Weights of a small GPT-style language model, trained from scratch on English Wikipedia.
Size: vocabulary 3479, 2.01M parameters.
Architecture: LayerNorm before each block, rotary positions, no biases in attention or MLP.
Training: 101M tokens, 3086 steps.
Each number is 128 + 32 x the weight over the matrix's rms, rounded and kept within 0 to 255. Layers, rows and columns count from 0. Numbers have three digits each.

# down: layer 4 MLP down (transposed), 512x128, rms 0.123, rows 110-209, columns 0-63
# up: layer 4 MLP up, 512x128, rms 0.135, rows 111-210, columns 0-63
down110:109089107203136161104140181102103142151189055121174112106114192119140149155195079145080083099131080166096137058089124110126140158146203117154101107151115094095138127072105099131130081185054153
up111:089128107117084143157155162111183140149120162070188080147137083104163115115121057141149142158111142124174147132146091107104140121161114139127124071110122132179135123128148000190119159091133129
down111:137120125103136117053133179137121183120147101118140092131092155146139106089123181151135070142147129149106152140135143078140172059148138161119137142145153110083153183146118127146040205105086124
up112:128067126163114113156120148103136073176129125091127214158156187104154165121072156118072120149123163112117131117127135136128078175130152166109137151126121131165137148092102109083119111151144163
down112:120157096060182112090067121124186138092121163103118120107131128158094126162131153108138119129146142098144103072138099112118117132124147127095177094164149097129104137143142123213134130150127131
up113:116123140126156127047109140165144155127204140125148084115132096123122120157108103177105139145082098118130127143132138096129122134084103113036156153121105121116113077111093087124073087141163090
down113:054141120129064150165134165172154105179118203126072152167105082136151122135166137145139123111136159082084180156149084147106092144144096150103089118158122211116095111173135160115128159135158146
up114:179170157165158141157163170117138125165138113209113118056122164131148092089079141080087155135047158092108138098108127207116119121143090136143154134058082103145169072106167071102100079122112139
down114:067107171132109142122117097134104108102101148119104131127080113160042119135179104119184094126145138087147125089109122141089071138126131116129116099170125168088169117104197146101104183198136112
up115:156103160194159105091011176152142115124160189120100093150191122084144127139108131139149124170129111148142090113079185081071142154126135077153093128141157164149202136102127128073083109125102139
down115:115088103117168122132184126110116111109085080097158171044145145120096110183098098176146143131089163149110159149204121087151125150184178087143113081144119171119117134102096166174082112072109093
up116:129206066158122163137176134105118175080127111137126101125182051203154141178088100085176150089103158111110167125080087136128097094132159125077117174124149134137129151154141169098117129178175071
down116:054110098139154119101154112099071097152120140119100106128104084069064132170123206075144117092126173180138138120179081088090143129130137130130112124097145110165173139131183133146118080105131157
up117:136127108125133142183149173154155171161071190101118136145154085152152141109153114136118123153169109176135143108099037112200059172085095112072123101120172180136088106072078100095112107112176137
down117:067139116122138112150104136085167123142120105128108123156062130160173158179204068106180103167112100140203111132051100096120171086115081129124181170093095104154103123130137129103091173092169084
up118:098113118129136167139119135116123136113101138122176090178106138080083155136142095112133185103111110161152114137148113104091187105161179074133128157172109099115144181111113135174124184128155089
down118:084134115027099153120106106098135121177129127135049097133107162138135168147149115149131055107178155104058157102141101103171126175096140143097144129127111145111013136158138182152167136081131102
up119:140076075159093162094095180170103099152147075050125124142156105108159161093106128166135133115168094087135148132195082119148106168101134135152083082207106149083146148098129129086162137145089126
down119:132136160088184101138193133150134123108150134171124146099086126161104111147101146058120135138110155144077135179075136154173142101147096130106147140097171118175158120171157160139090115128112111
up120:121137161209116187168119100102162121086189087150082135140085136121112125115179068119116102162086090119115096170043200119158116158132125147142143149179109226109163162184118118097154147150160128
down120:152121173091161164125119107159140176146068164120177142168146138110146119137111180169127105166165139123151131096200103140134162119109147114141145094177112121113051130134149178169134152156094099
up121:187145077142105199116125057095139079155164166104118111138143158110120138188126099084142068156184126143129086125134152194094138126100212164104073142139199112139085091178103098125178069167160192
down121:163092172194145119196179060143142083101124129078150080135118137133103117151125098153157231178133153090150093172150160102098120150123124099162120130120075090130107076116162087089167121148102131
up122:112140147131173115114142086116132124073210125133099134133124097105095154152147098136064088193082136140171105137044143140106103098063135166109164174147061172081130158177074155091181122148173132
down122:170119206087112161140141117168118142134161137126123180057085117097134110132140148138178150131124062146101110144138168159132129119132098134112116146109118134153131172096137169122080080087171097
up123:161140184219150135127094106127123172113141137118172125117075150109143123130201164100097160144114155159175149068132094095111108125126119114090100129115189056064144184081152085118143166113109107
down123:146133103145134085136123080108095119167116123132134155077109158160095109121148152035143137124150184133084201119130155122098143107100132084137134092202107072133150176137111122109113085109122109
up124:132110092131126113187060178108088090190184155151119128130079145117079078141118142082189133118108075199140112102132138110101091110118157136108115139134112105102138131131197141130153116136155178
down124:176130146133173151129156043079130124075142214144140141121179112164188146106098134143105136171180151137119111127174141086147193082076136161091165103130109122114127132062143150172166105125150062
up125:194139147100108113150148134136191130130093140139129164094050140153153064100091108110122146161137154094155093157089163134129150159104136106136156106141132155103139200123067087126100166207131189
down125:148127118132092099144151093165089095152113189148142127179100074129108130140171092125177093091123150077065133137095171093141139134143108210128111043035157139163108173139167097174135128150162126
up126:109160162111073067178096191134075106135143203103125142097071142136140165115109105124106147120156157085102123109098143093092128129119124120150098172148080089083123143176122162107198075124135154
down126:062153116168175057132103112160161104123073117175053119089119170122146136140148122142147109121112100107117128166151142132136124159152139122139083126099156162091167084128173146162129082137157163
up127:137154136134115158133108072107173066097089137138104162163155097141078170111070107170104152096126105102098111085130102130121087124123135151100088109137134189108127131117130165140169155135133116
down127:090137120126069137144066132101130127146085172068138138104098104119182135185149127164151124167136146115093071125153115118103113107156116136121157113107159092118125114145108094113106092115093120
up128:126100143191104137167134117150120162119129097151145123121135102126149154110142044120088076141155147119123094174157182137146139133154155194135144142113193216129139119160079101095097078135156129
down128:146164167113109111115098141151104122108071097103123111118133119128111155127143181113135106104123080139122156158084132123112136094096119113139115142132117118109043157131144142079112160128093113
up129:126140072105127105076070146135109123137122087159115121168232128112129075094142095148125188130171103125199189068131089134125099117103076169135143107158212118128172125114159150117103144130164094
down129:093173093174068117083161119126114144131161149088130162114130158148148067045101082125047132045162108141155126110112092077132125170157135130117138156124113131142126133117142066170169125128105085
up130:105120081128124149125150179121130187171140111154138162126146087100133091099104107192071135080099181088173126146093126149131118092131133130119177129168097121102167100103187151143089100083096065
down130:072154132112093137134157148066106078116201190166134103157151121125137166108110116137104111133105111115125114125128081098072078146123122178136092148124103100098165113106115142113168061164109122
up131:128042133151125108133075179156134138123130099121142169142180133162116144093170145121146131170135128132131168117105148128125130162140186158110178067117167130160064079178139088116091171084151118
down131:144175133134131153152184109133143120083132104138147094135108131128104123126078143103151148125131128130086117114164126148120136079113134149152116137170128149135131117121161157076132130159093140
up132:172131172107147180132156169074149129057189174162153089108107113105128196139114138084112133108131146084096057148138145150108097142104069182137124169183160089152118115065163136093126173135159124
down132:132200084144107116156076128157088130126118105097171197145193115121155128164143154087132111124158112110096168094102150093086107048167128145106157073098141126119142091145123169121141100103144125
up133:147129121042128145085201092129081133108148163141112105144142136124135111072114153146105084155172103133095177078090139181108077167151097133092102095163079124134112118153107104140132113131179049
down133:118119113158125154084080141066152137079125130102139105088121134130142082118165107100130127138097095133115089117122132122099146101137122147153170157141138152160144184133128122135119132119110157
up134:091102117092113169142116156120163118133130087148213115111091138022083124135095097151098183128172115090122095135133117150104094164109111117130065138083069179096151166132129134144109144154154117
down134:133103062110167126117137155163120144165092160081093080124166111160160080145134168095167139066130139142093124085137196101139134111153100155109147141151155093160079143132147097141096103147140122
up135:146141115147187134103152090151099054070181148158148128118176143114110117083150130113130133128162115147175129102117145117135061174100140136145143088093124149168086129063119149089113112100083160
down135:172081166129200127109119116065162098132129134138105111133124096117141152174160167128187158121140079137104126143163124053090129158163180122107145154092137173139099134139094145105150127160080201
up136:139116157116104109112045095119133074196125137079143136057135167160141123104115152161099172181150111106136060070154131090142075093132119159050129141077113118132117152172122128188176160096125154
down136:118138105197104101163138153131103101135149136182162130151194055087130144156070139180140116058069155166175099158125130143135152133134138132098113145140177070155145147109132036172125162150200116
up137:094107145188076044128083131086076110130131120123136162094151140147163175117184038118126107185127129106094159153104123115126111119170163176113140175075121127144097113107113080152111175152169174
down137:193115089163162123149138155098164115151112140087195089165153110130109110137121161169110137053103100120167087099133112171110086124125140101128071081139130089126139091075119117155183109072118105
up138:136186146096146113084127110164105138135118156137033095121140150181124128120085139140149135149140100155119161109174087129117109127135138135116068144155118156088144137131123137107127109079143113
down138:129145125142131091129136162107111091089111142112139121160121110150101142087135106117156112166099214141129075138056168090093115072120101104123170154075143083134095178096168151118103132108088105
up139:155104164120157119131147129145145112085141161141158091085127080118163185134185102149150132137109148180088128109051135149120084099069142154161119101115124151116139197115108156091137114129079146
down139:109167113171152074152085121118122117161127150143147106147150101166062110124108114125136118072129097145242141111157073169146113098106114122090116120145175110178145089151125177150159137107186148
up140:147121112170162122086126113074114140139127091107160087096112158194124160173131127159095053143083126160126083137114113185085078121198103161071158105173125142146169076172145078102144167056130167
down140:109103138075056155129104142154187134137138151153098101147143130054115145112107157119151160091117138093148170115155115089197077130073138124125118154137139112108100176081113177140144170121070131
up141:090160134136101155154145145102144164160095182095102154081143142110151105088162113143076145167132153129111076210142154185141102114120089174157183082106125152155135144123140160114098134089167109
down141:115171124135131114079101120119118091112137118162137116094110130116155105146095151118158149112151112155163139139142120084120166118105180104097092149140080141125087171085127138140078092207084149
up142:115114103180059152170147112103075100164107158101104175126129131174122146073089112087201144125068038135140121163176099199182155113163125195098096117178126087141132079160029091155190175094119115
down142:112128091157175233136120065134177178118159140216153138068057165089123068132070077107081124206171046168102184144058129133152090097128110177097074079214046131171217150133118102084153138096208110
up143:188134143123124113153147104194137098093103114099101116120062155126151105139157120125098114152144180112153112178154101189112147091111193096140225131098172139154132106087128189156132149101154116
down143:146127118083136133093117124109104145144105123123071112126175140087089111123124129050134072145126102138138133120234112178104125087114147177177137169127061079128127126157085172126112153133121082
up144:157133139051160150115137066109089148075120160082129142077156119081080130101124161176199166140130129147134149099170127106112150155144187096125079131102088121194099123116109126149075112164134083
down144:086183095143118120133140117117138127149106148175150138174064123143173124103151162072066164096109128144187160148118161119166132107122113165193136133175100101090178147133132042132161151153114146
up145:095171104108133144136120186157130116133099129089102108112095168175117117113124170124126119148106169098171091065120107162118188151152098090125092121192104085138081126138196096081163153143055133
down145:129099114130141109106088109156142099108122126137104085089127113113145092142141102129111138081107110109085123134136115100107102127120155153112161154141116130130138140153126165163084113120135091
up146:183161173096125123098126184127082118089124179117090129074157137090096072115074130112130158135099108064143130100190133138102118176142158130073093147151163119125135110176111095155114124070138144
down146:049137114154135113137094074119129121083151136132209201138137145115154144128108212135142139122152143173129162113077124089155113112111124114147175204110129108162152158165151094132081133127072129
up147:140119142147146110106155158116153097106162131117100214120164114142086168120161135158156115125073156106112096144093133130110136074129133059130152180149103139130142111160144122116138118104113143
down147:107206149087130056146167087077137088133104156144170138180114103101149191113119156073152127136137054121119153151136142154082128109170100143114077167167174034159130080091104099145059104143128117
up148:149130122128125149150133101191148117145070122125150059184124042162160138134130116122114142097163166193111107134152186144112154183066122141102138147212085119125128110145193114143141129146128154
down148:114161169108090106043113109096102189144150156177131133137113109106180115115125152105118152132150128118122140057097198123068121118034153126129112106120158133120151132086166136174120133073077194
up149:138100084120077141097092125130114147116166152119142079194083072126064094130079155159150155105182112176156154170084151147080098075111104134185159137087101097136193093076124093123143131140116121
down149:069134185137142137208106177104191130167177128124109106137165177109138124201143140165061110099168147116120202074094119114105146093088119202084172091187104149135221068106125185152115162155155149
up150:135188085117180135101118155160171161166158095187153118108172123121151128098099112094083141167126116096180059118116130121173113149120065154128104201222107148141159095141170089106122104098103147
down150:126096150173106134160127142106136119150114201106181168095071130125113134152089155119128112155138155192105089098156133141108132115138169135175163124138147182089123152129112121101133061108132070
up151:133190051167102098152168152131134154083118136150144106135136126143131175142159156171137149138165139203115097154162166129160126173113195097076117097139142108132141082074091132137114166162133115
down151:170110153047091090117173166126093145123158170166117143132126127132125135124144124125152144171126104152118156112114103167097102093101103149143082111071165146178115104170118138142123127180187122
up152:176062152081132128115124171112165163109134136119138112126128198137142141131120050116197137114119169082165144122149106142110119091127135160136143116143099172080116142137152092127124147096084119
down152:143149123120141115153154143108110081142131155125071137159097070132143137128142152187132178117107106170136063160140150106115090127116120114105107122129107085120203139133097092096154140131148133
up153:136081045104123189141139140162125117107140128188137168086137179128083140128142125168152193155126143121132142127145116141126116127063178157200087146143081091154120118123066118120070078080124095
down153:061135139103118112152104123135172149143135161084184141159123135147106099120204165138182163137150153126151133128095113097196084121125111129144103201093119138129005153110122167116129188145088098
up154:078097058089080182163131153101138093166160146092146110146154119139141118116149115112074138174138093131060075113097065087059149098096133118093118184193068153121154192121132133141116172097132143
down154:150116164101122077101170126144097141140176079080177122158066165112163139095135119094132177129165086158087153158100102152158145153119104086090134115089150138090136138100152113136110153096128160
up155:187027195117131134085158125119163162081128081151143164130120145164164117075077126176113156120145120104063144093178144170157112077153166074110140113117143174058138158129146166098115140121118152
down155:085139072094107093125085143150134128144142168097132134121111150129102099146124118134146099110107110140121121149098126128100136176108096168164101158134115106143125142141095098110201105118157143
up156:186139159122134096131110126086153134129106169120134190079079116143167161044107160133124084140109089138153111169170141100102155095194116138107093187129135139154095105165087133160141127177141104
down156:128147113173099180118106129147131133144124124116140094165131158115143154106141085113098121133204075157173130090075134089092156166136202163107152115130099114148112139115132071118223155175127141
up157:137130195146137077167192104152111098121139155102115166103128170087227127097160085107132142109099177111100100156211082157066130133110154121097079113122062137128069132097133149068137131111105123
down157:144146128086133129105123139120108119109127101132138132074189111120093084152132084135075086046145139134178135112159122122190180087127152084119133155115149119143155161108135088172194070179138166
up158:156117072175084168145083144131166125151151107154171144128122149173114095155111076144134105104093153098141152132148117141132142148125162097139124038163109082077158131166128166130133119100111141
down158:104150092147189080096093154186117144106165170130094177151117135100115112116165076150111145113169131087105173140168197173102201104196114138105132073068150054161110096186113143152135122078102134
up159:124061156117138137196078147118122112109138074089225166188148143126154123082140115142131112144110123074143094128079091121099130156167094141135098115142123119117115134167146134110101137099110145
down159:130176138143097093170151141150097173154110154094134117140090136115118123132155193079133084113094143134128111074152147124165097171133159111107183157072131083144075133069147163136148115204128158
up160:120160164156162168125103138162148072147150148069143131110162021109138116130132103102099133126106161119139066140088144120129097151075120098097120123134161146136114123173152103124112180152132131
down160:137096130064117106108119116183125168161132115106147138167135136151153156111150110118082108175175105120147175102135114080169087111117116058083123096170151168047140169113109164115168150137135168
up161:159125075143119148131036103159127148123124152107079168107171104113145130097136137136097112136127211124119089135130151113130122095134149169134077135138134151108141123139102055138166142116144140
down161:131128102152137109099052105115107199139129145136174142183121162146122106073096131139077168133072128058135125067159107105114119124091160157171156094104117102146108063111098176163114107187167137
up162:188113134110165158036170155169175129120106104130122133172144122166193141078158208118123096110153095117093073086103138144094168159059138136086104198138085064128115132107133159102172147162137109
down162:116150117147134102188115132099076159102178122109070150107150107135120100180122110098177161101148136144147110159130107125127053144202116102183131110093174141126192092177145170117130113110118178
up163:155093128115102123153093135177106086116103148151150188143090129151086126110078099162164097154085113099156127202084129158156140113151111163112086138149132098117156119166129098155128102052136149
down163:109150134114119221152125163101140137116123134126096118075110074102126082119131089108101128113148160129110129092134160131150103133131114128081125084214132143122148104109120126065151131131113110
up164:090103158100206130068201083092084119109098135098083134119184073100130158133094096086124190161174186105138114103121170120166129114106151115055158118098125139113146112185082129104143116154195159
down164:117102127121121098127115089157138121115100179091167137087128126131092130114108181147120123142141123105148173163155165096142096073123156167128109098119097137110121145036116173105171158105136108
up165:155126122115077101184110176139104092132190156116146150084097117101132111121104159150139147130140101160156136133131144150153147154083116170129115104124099155130091147182149125103103062135149201
down165:124125142079106113057160103087121175087105159084107118144154154066084091111044146089116135132134133164114146092170098160168115080073101090133087178126086133140123181100110122093051113122112130
up166:118129116134111090124093131130114101134120133094124116084085131207162109112042170181142154154119089100080154097079179219140130101079147137107129123157123145180148130195104115144123181134165163
down166:104065134108081158087122140143154190128101210159077115154133087112135152154127111108090142129103137167131173119136153129149193119111171135148155067115131129080157128147053151137097080131112137
up167:133168158140150125124133144138139116115145125165112149095121068142083162099128129135111131154151055124094125125190141126075120116096076085172139087111104149145168186115086131102132108146146150
down167:187097116158105170107145072093170080116137130125169107092133182115163088084114146133167121087099139071156123152085100140141111134112148143115168149175093129066067089152140168128081141062112162
up168:140119121112157147118105170118085195020143126134175150117139144168097099138071146102169095120144072106111049125201175112136101155119150151118098079094110133149154147136156110106119161101117166
down168:077161160094120147112134181147158157130148177124092155179173124109117120198084146161127111145102153088166094130139151125106179106125119105139167085105113109157085133095137135041134098099115133
up169:086100148119122078163203064133108120127141046114070182117122141156086107138151132092135125140126066121122201216169112132126165137131136198079169173132136073136159098112170138150140088182188133
down169:144149119132123095086122078163149141129193227198121090135195127092179111095123053073105132122106106146177117130105083121062153085096194096136124096105150129127116139148100125147110098152129097
up170:092119110089120190154114141082169116097163114214147156190136129080141068091096134112178151166052190172135129143099113054116189118135221137090090163131182127084139161087140181132114122167125168
down170:140145169115116245091102105150170144111113068083130137108175122100153098170095155135166062124158177136130149132105097151174121131115143119134124153200139141133160019127168108122161084134110124
up171:146125063119128213187077129115105124181080166130109158099137167139171156100081133156135111151133112109129061152151126135085129095128131113092064148161154131144169061098079111091148125086151142
down171:127138184143123147111143126146153181115146138187098126067119142104107103178152140080151151137156153155125175128111124119201161116135086150096125127185075173207142123150115062078128095090135119
up172:140166142130132076161181149145121094092139160165160104098213159181101107115153167153143133151145137176095150139112121194133129154065132164130102094132135116145141138098089113119138134115067104
down172:074127138155106096137176108092127125156116147106154118168101136116125090099146157191069095169152132114171059090148132117161156141121124124151144197096088156118139071155117186160146133149145129
up173:131128141107089181161092110195138093104087104139059168120112128167126132100164123134081112139166125107142133140177129115106104136144178118142129124174108044145133146059153131159126177199124180
down173:176110101110142095093149136109129132121137169125142044176168117160148097140107169134136146080047108129184123112138134159153190166068184149064109057078165121162094142180166079122080137137144109
up174:075105119120122154142136188145145129158148117135133181105105074112121150105155151121123163091108103120201162154044111113090052165220124113109123146160092148129086181130125117066101132100127139
down174:039160114175069072060121119107132198202139092158128138118130108137129105158090116111119123141140143165145129091069180145138120201108149127139116108129148111128114051069072142144114097091125122
up175:125111146077168174122110152080146146139118096117196102103139099121140114128156078170165114155138126153106145168110149164100118099138105107146143152117158140180146155118102090085129165097153103
down175:131158163149097174125147179165102127123099124126107095099102142200118099183069189114124136131115097143126148086178161194121122163095172121094099172128113193158102155131135128176164138125089114
up176:157178105109159089143103121114149101175161125121099107149074095087132170144053120135088160142088092164132087182124214116132122062161126236186122137131084156113107095157147117136105159102205116
down176:147027145211098120094166134113094166188136102137183124152131078167163127160130206123094115192127099185149156100151156181134134190144155080157146073114106176138119121080119102118099149140104161
up177:158106120137103083207172183124137105171137112115158131108092118112125098095142168100069140139129165136151101058132092135127100116113129122141126173126098180143140141125135128088137162161127151
down177:157127206146094161111113145082153146062153126083094167113146119095112089143128160175188128087162155096099148137159157126127122131107098166113141096110087144157172102122126131105120097076128077
up178:148147128144097088131158145157122089121139131115095132105110111167140117131148126138178183143136162147145130164061145089078135161079122134130168122138077105179134065159135142094152133148172109
down178:131075116076101071080103146137117121102138113162122132114128105107127127104086129092165121084091120104129110154086133125168135155115147146143101143141145102124167110100122088163132102085084137
up179:107117109099087065203105127092206203136143111112205134122081165143145141110148121122153130098094073093067133195120124154112098098072148130165152133085084159141113170086120123083123185119105149
down179:096112166177104080115135203121129125061160138145101087156174099147175147119142067095138165189172143097149154159093135052133153051107103201111130108082151137122174113183164145080089123110124157
up180:123146077165113159190159172104131101121094078112077133170161139092129122124095124149090114157140165117149122115124143095151099171142180088151101162111102097103129140065178096123099146170165108
down180:140154117117141067159129102141149165150135124147152105095121110098130143110168095101148089056137140147179160144162159126125127073178193081126124119156121068135182155066073161113161164193127139
up181:109152126113177160168119124176144103139138167129149158127152141137077134110101136187142228145117147144138078079146141113081161126100154106152129144150138092131134080144129148046144069074156084
down181:115092139152131127068136063125135149169088068137109072103134171135148108150107079143092099054130110182167133111170132088150141098106121149174156129168109139120118092123112104105130134108180158
up182:139132109110123149149166162124113104121126171084063123153163136099141156092096108141147187130126123131115093127079171112149143156086064126117124045130159135089143117087111153157097112107148058
down182:135113077116179167136127146170107126085108135160102120116129176190162149089183078114115223140096127125115155147136117180159121126116146174113064090107185179165055154100146146132159177131115164
up183:110136082152137108160111137080153149125089115154101097150119178145175111191094138176152144123101107167143160070103173117058067121119152197126194166184130106093154186147177121094075111165120119
down183:174114183094165093145145120154167108149155157111165148111166094126122143075071098115155103165109092136126099175154111192227154128153100123172119117136162148142151091150089134123142136117113129
up184:141052176068122099153133131153175185126096105105105068081105133142129163137133091139130148131090140100146118066119046157117132080145151059134142148171089131080142138076111152172113129097079127
down184:123151123151081113181171082154100060105129121183134149126106111150079100156088134129091156112184162151098147124172143083115123181132201162159124140094111151136120117124168119098125078091100123
up185:081118074117109178165162088054079156103125134123148186194135085149096114104137109137097098107096095120108168131138159106146129144080126212169126089170165104124164125125143132173151124068133183
down185:161195125134174169141115169140168089081096107117117124149146148094138131097087145065197119115103160116109092144119120165112120125102078059093183121092129097140139147105146121096128123173139109
up186:120110119100125104119148140104157160113119096143128195084145109099160073158135115119126098165115078162149121153142096137150136106141199123094161159106126062131145128108128081109115126158133165
down186:195123202149155172147165160076159115162158079129124157155098162166138172107169160066113140117169152177086111120105133167112119076155125099118173090142121148122115131114113168117115077111156165
up187:137094110134121112125171090154111151183094135104116153112193092144160119029055183157172070128079169129116071117085125120148165121151110179075131140133095112126064120121131147184122122167180119
down187:091195156143092179133126178088122148084173146097157080118053121145077118163159096089139170094111128112139127099135127150088122081142168102184159124141141108110171129125129089066085089100113154
up188:101116125105114193114129141135156107151149103172086135189134201102105115108141106150121101142169125145126110148098156099172195183128100165167185116143110093118181100093108101103075080102120141
down188:149170098162124125201143062110150125161052104135084147141120124087162143144149117156137158152153145105133101150130140137148099077119116158115146136199133123126130174193106145122111180189157099
up189:110082062151152159168121148142205155076101121141140139114153067130082174170104093082101049073220140119127078103074125152120130120119123127086152150135127082132149114160101120131150130112143105
down189:121130080104139091133152119062115054127138141164177063183115136103146090133172146172087123119142109119090165128096161102106139092154208115131124178135069144130098177151104107140085146187102154
up190:107099153171118121193107101097112108139105105194094189163125099177103110093093126124138109124072091182177101188137121097143187098145107151122173137011120084119112096108101142149128182153133094
down190:106089107126117137091083121164066142197136055063099121147207141134087110105155158150160152102109092206184165162077124073181188132087138100132066088067109131155112101093147092120110105086122156
up191:123102078138144175119128153140107178190163101130161129126203148138079124109105131143150146128127093136173131102112146068107139152209161115143077117081177190131118107090177123092176127180146121
down191:096141128126097132084138137145162115036138102121171134113113158113092102090116122143140130130119136111070084146122085155176188121148120153159153132183162128104101141077177156116150097128104096
up192:125131108111181137115124135164126111129082123142122171091099074109198155074159139139176094119148055125151137150102095126148157126105127118174125137059114083120136132069166147141109127118071128
down192:150121082159133102155093088149108171126149124106193127104119171105106129118124130131205141084097128083115144138087118076158175177091158107121161135049133078104111115124113158127149134105109157
up193:138117101106095118226124177120082134201075054113121120111066137105165149106147200094151114111138099143101191174064056133118141136104130118170102124044078117091160108104151132093109162088114088
down193:088114079110135144103094092103160153118155132122031070131145139145097146188124153175134067124126173098175170074116122079102150206115089155154096167118073102127089116152129163075140107119065151
up194:102142148101087139123130117157115085135098153135113160072097139088130149136068103087165140156145097129191102137116130161107115149127153172110072156116129157129078120128062086176112080082173100
down194:126158114140204196132083150098098150124131141168091137114123104143081091127081139174099138171139138140163151148152113150117102083089147069163190111116137096121130098152096111105157141149148135
up195:181072176070158143123192119069141113137186157101114171135131093122149099078160099082056134119087109120124097156137134096149223119172108167136133127167097109104127100098186120164135094131109116
down195:072136138135117169089034159168133091157126093139107085136078109099126151152167138167102130190117094086086088100144139142121100147114143171138103132173161113096124146108135101120137153129092096
up196:160148159081120104136132129165152125130198134106172152139145119130100146102121070124130097107107151093135104135138097122173161116101110115091148193189139108143166101077125151163144103079110149
down196:133141161117146191088124118148125131114103085136094158118148151114094094173158147114130110149172112153136131080139119145141084119142146134184122084151150137160128132146130112180106097197103122
up197:133155114109191134137115171084138089129170098085146127154107158118082078155140114205148131211140162143145140098119139076134168149129142060173047120094148083118116076112091153151136089144129192
down197:140135155125111160111139140186167132169070056140087127130119156126142138117069101095124106134132118090108121141159114149220104101107143093151097089154128096164159105204083141159089134156143132
up198:130115141110142114139106146117147089176133138177140088090087130141143146100126133081187123097147140146163173100150158146140093072113112104132134163067143090121154157095114142123148136126151104
down198:134123084154150177213111181133108159137148098137097116114102146127132133098157122079164118172110081150153141091106104114099068110120180087150138157130108132164172096135081151168148131116118065
up199:128103166080133128147127105132108156119119161187177119148119098063141170188117160206148160138096171148101143095122080115074107109147120134162154160135095075108158132134155123116085088155159123
down199:102121141162154129071122155117127096133075091112110155126097167157087082105114081109103120112129076120130183114151161089170170159074103104139098110153124153170133120122105119154135144131120141
up200:124078143136167122147127096143130152113126130126153094106143061211102163154155117132149144134058126120075160092161169141095154104174197120092154163096117155112081138176139069166081117085146125
down200:110139144105156121161119085132132092123207206133121178138118161131083132107160142164128107115144179106095183152061120097142126157096122096171110101164126164114130095113164155096118153160117133
up201:154121120117148121128106088158125147184183103101124071157048129152119121131134157169078074148146157129170090077132134123148085132146119089139052087129160125168185167110123122111129153107130145
down201:149072092123174101177115154197128109092106205125139178117149147124065142101105113088101172148143139022098122148151180153132084136109128172139120102090088151153162184107151112109153146149169125
up202:149085120136109169123160180122065129115172080136136104107150144067135134103070167149134130155177119146129147154083126140128141160085106121114115089193144141110116044129136079182105157112126151
down202:126052111128169165055116128135133147098131141158112200107141066155154095126111098137106117161096150106098132131159141127131156163132137152175106104183069121147127117106069123170144078096086139
up203:105113158141206127139152124140112114100107113172177119111103131138086146137148083108156125132165175098072107115096106187123124143160130132134077113171124140186119115119126060155142130144126149
down203:086102128090116168168061080052173114139130107152117084157105142103107133090075123164096096129184113134114107186174165122152112119088091102168204110119129125142135154118169138137119112153126114
up204:179144156099130125151164103092110153126124154075129179114096135193118031127146101121153117183150107143112184122156099109142156075124077171087119124177180195130066208113114118110092211169107159
down204:109130106173153165105129179178164114106134125188159166141091117054133169161123128132061136152101105047157183116060146205123195153122092133108104081188099069146090090160125112150181186093161135
up205:204187141120101106119114182131113150112132141112165160072133109134180153038149138143173146174155127112158177148131200191113144220121146079073112129133151086136116125119082092147114214120167198
down205:107089129138066066094120085142120115092151112155055122092171186133198107162166103129130081142171122105105144163114123153136130141165103110132143071092091157160125153140106186129101120081108111
up206:109178114091105106086132138113150124116150112118117119122119094094185108180140168157104133147170119123165093205147174131066115104108147140131125153105087098153137113105155116125188097137127099
down206:144164064195092174136102124170115105182116147164121164135146113130155131142178160164145117154153144131154173094131082140146131135095164118119115153104093078129020137124113107124128086094106135
up207:123082180088131160121076138156130148142122109143133098068145152125144075088117155084179201148148157143164100136114113144159143146147168112082178128088081144112122082088077150159173182149165096
down207:162153138174126120119160132127150103141090142120134212103118156148139102147126125140142095113104107133158102171130124071157118143158075131083058105111127107143135160144167134099132107086132175
up208:138123155097108115087086165118088087106133152134159103090098112149117108080160132174161112144148173060186134111137119093148102119155106114153109119174080121135165157150108212175131146121121096
down208:141136135142133156156164114108109136118146119145103148114219079169119157162090130093081101083131141114109133151093136157134101110104163146175117153121111118175124061095167108106120133154099149
up209:124132133128023154104127050119110112061148147128113115148139141100108162093059142137133150117189150127168148081094120119110087123175150153093055104157134110136162134127135120147112102143146133
down209:094141212133125172096199127167095076132135167140124187075118145063129242130152071169122125167129113131128105113166065109116089106148205136124083159110126040077109185170124160138073162145099166
up210:192127136100123170140106142170139127116152144104157068148211182127064124112124110089140168134170137097119094162130147145156113119097110111132093131179166102142025178093137184105135128150105116